{"num_hidden_layers": 13, "hidden_size": 384, "num_attention_heads": 12, "num_key_value_heads": 4, "head_dim": 32, "intermediate_size": 1536, "vocab_size": 8192, "hidden_act": "tanh_gelu", "norm": "layernorm", "norm_place": "pre", "norm_eps": 1e-06, "positions": "learned", "qk_norm": false, "attn_scale": 0.177, "bias": "all", "tie_word_embeddings": false, "parallel_block": false, "init": "normal", "init_std_qkv": 0.016, "init_std_o": 0.00314, "init_std_up": 0.016, "init_std_down": 0.00314, "init_out_by_depth": true, "optimizer": "muon_variant", "learning_rate": 0.021, "lr_mult_down": 2.0, "beta1": 0.95, "lr_head": 0.0063, "max_grad_norm": 1.0, "warmup_steps": 200, "schedule": "wsd", "decay_fraction": 0.883, "decay_shape": "sqrt", "final_lr_fraction": 0.05, "batch_tokens": 131072, "max_seq_len": 512, "doc_mask": true, "z_loss": 1e-05, "train_tokens": 689600000, "max_steps": 5262, "dataset": "wikipedia_en"}
Each number is 128 + 24 x the weight over its row's rms, rounded and kept within 0 to 255. Layers, rows and columns count from 0. The size above them is the row's rms in percent of the matrix's.

# layer 2 attention query, 384x384, rms 0.114, rows 317-319,349-351,380-383, columns 128-255
size [107  93  89  82  85  83  99 106 101 117]
[[114 152 101 131 123 143 105 130 147 127 124 116  99 134 112 124 107 137 114 108  97 160 104 100 129 147 168 108 137 122 155 147 144 178 144 123 155 170 156 100  95 133 154  73 134 107 139 110 110 164 158 102  77  99 170 122 139 144 111 118 146 123 104 141  86 148 168 163 115 158 123 128  86 131 159 146 133 150 172 124 119 125 132 131  96 130 116 162 123 124 166  91  96 105 123  89 121  97 165 169 144 131  97 152 101 162 157  87 132 149 133 116 133 105 150 146 129  94 146 110 160 114 128 165  91 113  83 111]
 [ 81 103 104  89 119 166 151 129 119 117 131 162 109 144 118  84 167 136  88 159 148 103 140  70 159 138  91  92 138 145 125 134 119 117 135 148 127 130 112 111 141 110 175 169 128 117 213 164 128 152 129 133 110 141 156  77 107 135  94  89  83 161 114 141 122 107 109 110 133 139 126 122 151 127 130 149 117 159 123 126 120 142 112 123  99 137 112 129 110 136 131 144 142 127 112 116 108 143 134 106 115 156 123 113 147 120 140 190 187 137 166 163  80  89 151 124  88 126 119 144 130 139 145 124 180 108 134 102]
 [169 111 158 152 102 112 141 120 161 151 113  77 100 120 149 117 164 148 150 125 152 157  99 141 133 171 113 169 108 102 106 174 138 150 126  90 107 113 167 139 125 110 126  72  91 111 121 131 116 100 111 158 123 126 131 143 166 127 110 159  85  89 137 125 149  99 122 144 129 139 100 152 138 136 103 152 118 136  91 110 128 105 138 162 179 166 134 145 114 137 171 166 177 133 146 146 108 122 116 102 114 160 116 102 116  80 115 133  82 117 150 141 112 102 111 120 107 143 157 186 182 138 105 134 154 152 112  88]
 [160 156 141  79 136  65 136 152 140 165 123 126 150 117 166 152  87  87 136 124 106  74 106 145 141  94 106 147 145  99 164 119 104 166 114 120 144 152 130 107 131 136 147 154 142 187 137 126 148 122 127 114 108 106 119 136 111 167  71 122 122 135 110 157 107 131 120 144  99  85 126 121 105 144 141 155 137 115 106 117  47 166  85 120 140 110 141  80  90 118 133 142 132 165 116 161 179  67 141  96 108 133 154 107 142 141 105 110 192 128 127 130  95 179 116 110 110 137 179 153 117 151 114 117 123  90 144 135]
 [135 116 142 124 120  94 121 118 100 115 117 169  93  92 111 109 127 154 126  99 169 127 133 158 123 148 180 132 136 126 115 124 118 143 162 143 161 100 108 126 104 160 122  89 129 124 119 158 130 115 175 166  98 120 126 117 122  94 119  98 126 119 164 129 122 113 143  81  91 104 112 153 123  98 124 110 129 153 137 169 132 117  93 140 185 156 118 128  90  98 135 142 152 161 146 138 148 109 110 143  97 123 124 162 143 129 104 132  88 152 153 134 146 112 120 149 189 155 152 115 137 163 140 165 156  95 162 146]
 [115 124  79 125 163 157 156 110 149 160 117  96 135 115 150 143 120 160 133 126  99 111  98 126  80 158  92 130 139 119 201  80 100 142 127 134 126 146 126 134 138 121 139 120 130 160 136  71 150 120 128 111 135 110  86 137 132 130 127 120 128 184 122 183 122 142 125 116 141 159 164 130 162 132  90 117 113 107 154 155 186 126 187  90 110 100 118 131 178 175 127 131 141 102  91 108 136 117 131  86 130 109 127 134  63 150 127 120 150 110 141 122 130 133 128 136 164 109 154 103 123 130 132 106 162 140 128 126]
 [109 164 106 141 103 153 122 104 133  82 108 182 133 123 124 123 145 144 122 183 140 153 150 118 168 145 116 126 146 129 115 105  98 107 158 132 154 123 123 176 122 146 127  97 108 178 120  79 111 161 116 127 135 171 162  77  94  50 172 129 132 129 155 138 136 125 163 100 138 103 110 121 128  85 123 112 145 111 141 158 127 106 187  76 136 129 135 124 146 110 127 145 127 136 135 136 117 151 141 157 116  73 131 147 140 149 143 166 156 120 121 120 158 124 138 105 138 125 132 125 152 212 138  92 120 146 147 124]
 [ 82 164 122 161  73 131 122 106 165 113  86 165 137 134 141 138 167 139  93 161 131 133 141 134  95  98 153 140 145 150 123 120 164 144 106 144 130  89 101 142 155 126 128 126 138 177 108  91 125 122 142 144 133 145 123 160 137 114 115 104 117 140 114 158 145 147 148 137 129 106 153 131 143 135 119 106  91 116 172 142 140 131 111  95 126 121 106 143 129 117 128  73  91 123 139 127 189 126 118 148 101 137 138 124 150  76 102  66 134 147  81 113 124 126  90 156 164 147 131 123 139 160 115 128 105 122  93 114]
 [ 87 179 128 139 124  90 103 143 138 160 101  72 119 115 111 132 142 156 148 102 121 140 120  99 136  99 116 156 129 120 143  97 127 111 123 149  99 150 159 154  97 154 156 120 118 119  87 113  90 141 150 169 181 134 129  85 145 132  99 117 108 161 117 164 183 110 123 115 166  92 138 104 125 172 109 106 105 115 142 154 108 129 146 112 150 153 126 104 134 117 157  78 150 121 150 174 174 116  86 153 143 120 147 122 131 153 124 111  68 108 135 106 144 145 154  93  95 131 137 159 143 124 115 179 124 137 134 143]
 [138 136 142  86 146 156  86 155  95 102 113 122 126 119 173 128 112 188 129 111 140 117 162 103 128 139 106 142 136  90 124 123 115 164 121 161 124  89 136 148 135 123 152 194 101  91  98  94 113 127 109 143 159 146 125 148 150 116 133  88 127 111  98 147 119 114  98 149 136 112 165  89 104 108 114 105 120 138  97 130 126 149 122 108 148 102 116 149  75 130 130 107 104 115 161 163 130 142 107 104 147 103 141 108 138 109 117 116 131 122 121 164 124 107 124 101 100 137 163 129 119 140 130  72 161 166 119 124]]
# layer 2 attention key, 128x384, rms 0.0924, rows 124-127, columns 128-255
size [ 95 103 101 109]
[[141 125 147 114 127  88 137 119 133 163 150 133 130 143 189 134 111 115 161  87 138 122  95 114 111 119  85 114 158 128 157 156 100 150  93  93 125 106 139 143 128 109 174 169 123 149 130 168  90 126 141 119  92 126 117 113 160 168  88 109 127 123 131 128 135 122 126 108 116 149 116 135 155 137 117 122 111 145  79  89 147  83  94 161 159 124 150 153  51 136 144 115 139 160 133 125 129 153 102 146 115 111 135 123 154 115 174 181 139  95 141 112 137 113 135 107  73 124 107 136 159 135 133 169 133  96 154 120]
 [159 169 126 137 139  97 131 174 135 114 122 104 144 113 116 128 108 137 111 113 104 111 136 148 136 117 113 147  95 181 144 154 126 128 139 127 109  82 119 118 151 119  91  93 155 107 157 160 164 142 112 185  99 112 102 137  88 142 115 141 127 115 114 192 116 101 104 114 123 122 103 152 119 105 150 141 124 149 128 143  91 103 105 140 164 185 113 100 111 103 125  79 186 129 114 114 122 120 122 128 115 153 161 131 148  95 146 150 113  76 137 136 127 136 137 134 121 145 141 154 132 109  94 123 141 180 139 117]
 [122 109 130 138 122 112 123 127 152 139 141 180 143 187 133 142 122 113 108 115 117 108 146 102 138  70 149 175 126  84 118 114 115 140 142 161 101  73 124 105 108 146 108 117 131 112 112 119 125 155 111 161 156 167 115 143 129 108 110  91 157 103 127 136 154 126 148 164 134 141 114  83 122  90 112 132 126 120 168 123 125 124 148 153 148 151  92 100 112  81 124 140 176 105 141 172 123 141 194 150 150 119 112 113 126 125 173  59 157 142 117 129 127  84 114 108 137 133 145 126 140 139 127  94 101 136 126 121]
 [ 70 146 128 106 145 148 136 109 157 122 166 136 168 137 101 127 120 121 134 155 127 128 127 155 108 103 127 142 147 111 123 114 132 109 105  93 139  91 120 157 146 154 148 156 116 181 125 133 127  91 173 134 131 115 130 161 104 158 131  72 116 102  88 145 132 111 142 118 111  81 102 130 141 115 137  70 134 137 104 127 127 133 124 162  75 132 189  86 159  99 136 112  64  92 138 146 179 125 104 141 113 136 163 130 111 153 149 139 147 101  89  87  93 150 108 132 141 137 164 138 102 100 108 102  85 169 117  96]]
# layer 2 attention value, 128x384, rms 0.148, rows 96-98, columns 128-255
size [101  93  89]
[[119 137 135 136 143 156 102 110 118 155 125 141 147 171 127 156 178 136 122 126  83 143 142 129 131 138  92 127 108 153 116 136 128 117 144 137 146 123  81 147 148  96 120 119 123 141 166 117 116 110  98 139 104 130  91 122 116 141 122 152 125 189 147 128 117 112 151 115 128 140 147 102 128 136 152 109 151 105  94 121 106 122 124  49 144 148  87  82 118 113 117 121 161 147 142 129 158 129 120 129 129 134 106 154 110 125 152  88  90 158 146 134 171 144 120 105 152 153 131 115 151 109 102  94 149 128 100 131]
 [ 85 147 153 173 108 142 129 113 126  79 146 126 105 144  92 107 132 113  91 140 143 143  90 140 135 104 144 134 102 100 125 138 130 107 109 138 142 190 110 119 109 160 171 143  97 135  84  89 167 131 109 138 125 111 114 159 135 122 119 164 136 146 122 110  83 159 139 129 159 119 142 165 147 161 118 123 142 150  96 136 127 114 146 143 152 123 150 168 114 115 107 111 105  92 113 156  91 110 128 167 130  74 112 144  80 111 108 126 144  85  91 120  77 135  96 129 165 121 104 112 156 137 184 120 116 109 144  92]
 [ 88 163 119 105 120 125 124 147 150 138 129 108 130 123 105 105 120 108 111 152 158 107 169 159 147  99  83 133 110  84 109 116 178 119  99 150 143 141 146 128 121 141 143 115 135 129 148 143 167 155 112 143 138 129 108 122 151 102 152 170 157 134 138 154 103 144 112 139 121 117 114 104  57 120 145 129 123 109 121 112 129 152  92 146  78  99 134 166 124  92 140 127  98 136 120  98  80 162 131 167 114 117 134 133 102 120  92 121 146 122 147 139 145 136  69  81 176 117 112 140 127 111 121 141 130 162 151 107]]
# layer 2 attention output (transposed), 384x384, rms 0.211, rows 288-290,320-322,352-353, columns 128-255
size [ 94  86  92  87  94  85  99  93]
[[164 152 141 117 167  97 131 143 121  76  74 136 164  72  68  82 129 131 148 102 143 143 150 121 141 148 116 106 131  94 157 119 138 201 119 105 107 220 137 105 109 156 106 113 184  92 112  90 149 119 123 124 166 130 134 123 138 169 132 129 169 105 163 118  93 104 150  80 108 105 126 125 136 135 145 129 139 158 144 122 128 130 124 138 125 113 130 187 133 146 118 144 152 133 129 152  99  94 149 131 133 116 175 135  77 147 130 129 134 145 126 122 114 153 130 125 110 114 125 119 154  90 111 126 107  69  81 124]
 [166 105 187 122 150 135 136  83 108 137 151 114 117 115 144 131 125 142 131 133 121  96 134 144 120 131 143 136 131 153 125 144 123 114 158 107 152 107 140 156 116 131  86 131 155 108 166 102 118 123 121  95 164 116  95 135 118 123 132 102 175 154 129 125 102 129 112 119 147 116 118 118 114 117 124 113 146 125 122  92 113 124 129 152 126 127 119  84 131  85 133 161 135 126 129 174 104 110 115 155 106 149 131  98 138 177 140 118 103 126 175 154 111 104 142 124 111 124 149 116  98 131 148 122 127 124 124 168]
 [103 109 134 137  91 162 143 139 152 116 127 139 113  89  95 112  93 174 171 102 100 159  79 137  91 138 115 162 125 150 171 111  97 118 124 122 101 145 147 149 112 146 116 105  84 129 110 137 115  94 126 107 161 157  97  95 129 120 133 129 157 162 139 126 124 129 106 115 163 111 137 175 136 136 136 151 131 124 119 144 118  82 165 170 122 126 117 124 130 139 119  87 120 114 133 146 140 147 124 101 113 130 120 100 170 109 120  86 131 114 101 181 123 121 136 119 130 154 154 124 139 142 161  86 117 101 163 128]
 [134  94 157 156  77 126 145 102 142 207 133 139 110 147 122 132 116 120 140 123 140  74 124 123 155  53 149 132 103 122 193  98 159 173 149 178 130 128 158 105 133  88 117 130 141 151 136 194 144 114 131  95 127 110 148  85 123  92 136  93 112 111 107 134 150 132 158 153 158 140 139 148 120 145 111 150  76 154 114 148 125 126 122 128 113 120 133 121 128 120 127 133  98 127 141 185 149 135 137 152 142 117 113 119 150 128 134 136 133 108 129 123 144  91  94 105 148 161 128 141 102 161 144 166 149 153 130 130]
 [157 127 108 110 106 145 141 151 104 127  98 118 142 104 134  80 143 120 145 121  86 111 145 142 128 153 162 144 122 129 129  71 149 136 130 150  69 109 168 125 146 177 150 165 128  91 138 136 101 128 131 116 130  93 138 175 119 157 140 150  91 133 118 157 144 118 151 158 100 147 149  97 137 137 148 137 118 153 102  93 113  91 113 112 110 124 123 141 144 179 135  63 135 119 151 112 133 134 160  90 124 130 107 126 145 104 163 132 164 132 114 133 138 155 105 158 116 118 139 104 115 111 118 120 128 100 114 132]
 [128 158 143 138 131  92 134 138 143 144 133 155 129 121 148 178 149 122 124  97 160 147 131 147 134 116 154 140 146 131 121 122 147 149 144 139 125 115 144 116 122 168 145 111 131 132 151 137 129 126  99 103 170 124 131 117 120 112 116 125 128 104 110  98 132 171 180 106  85 123 138 166 157 110 117 130 172 110 117 131 141 124 101 111  95 150 144 106 105 148  96 123 120 149 128 113 141 100 126 132 173 126 162 161 105 140 168 133 170 114 121  91 139 116 143 164 123 114 175 110 124 164 150 174 144 123 119 152]
 [136 134 107 165  97 141 154 148 118 116 106  79 127  72 138 177 119 153 136 114 133 126 164 139  66 139 132 124 170  88 124 151 106 104  95 133 114 132 100 164 129 146  98 147 114 119  79 124 104 173 152 114 113  92 114 146 123 139 130 144 137 149 119 133 128 159 116 136 112 127 138 151 110 147 108 130 142 124 130  78 117 152 157 143 131 151 145 121 134 157 188 129 156 131  71  78 127  93 147  79 111 117 109 129 169 131 111 181 158 125 125 151 121 150 137 172 119 120 162 140 115 127 149 128 110 126 135 116]
 [107 127 109 100 105 121 111 125 177 101 128 166 139 135 131 114 127 105 166 123 177 123 143 130 174 107  92 127 121 113 153 125 119 144 127 150 147 128  92 161 134 127 145 100 133 169 136  97 113 107 136 131 160 134 133  97 113 118 151  96 135  89 109 125 195 119  96 118 197 153 126 128 138 105 128 141  91  77 163 151 123 148 145 113 102 132 134 110 133 166 107 166 112 123 119 112 129 138 142  89 141 127 102 128 148 119  99 157 141 125 146 125 166 126 111  79  96 124 124 156 134 185 116 100 102 118 123 147]]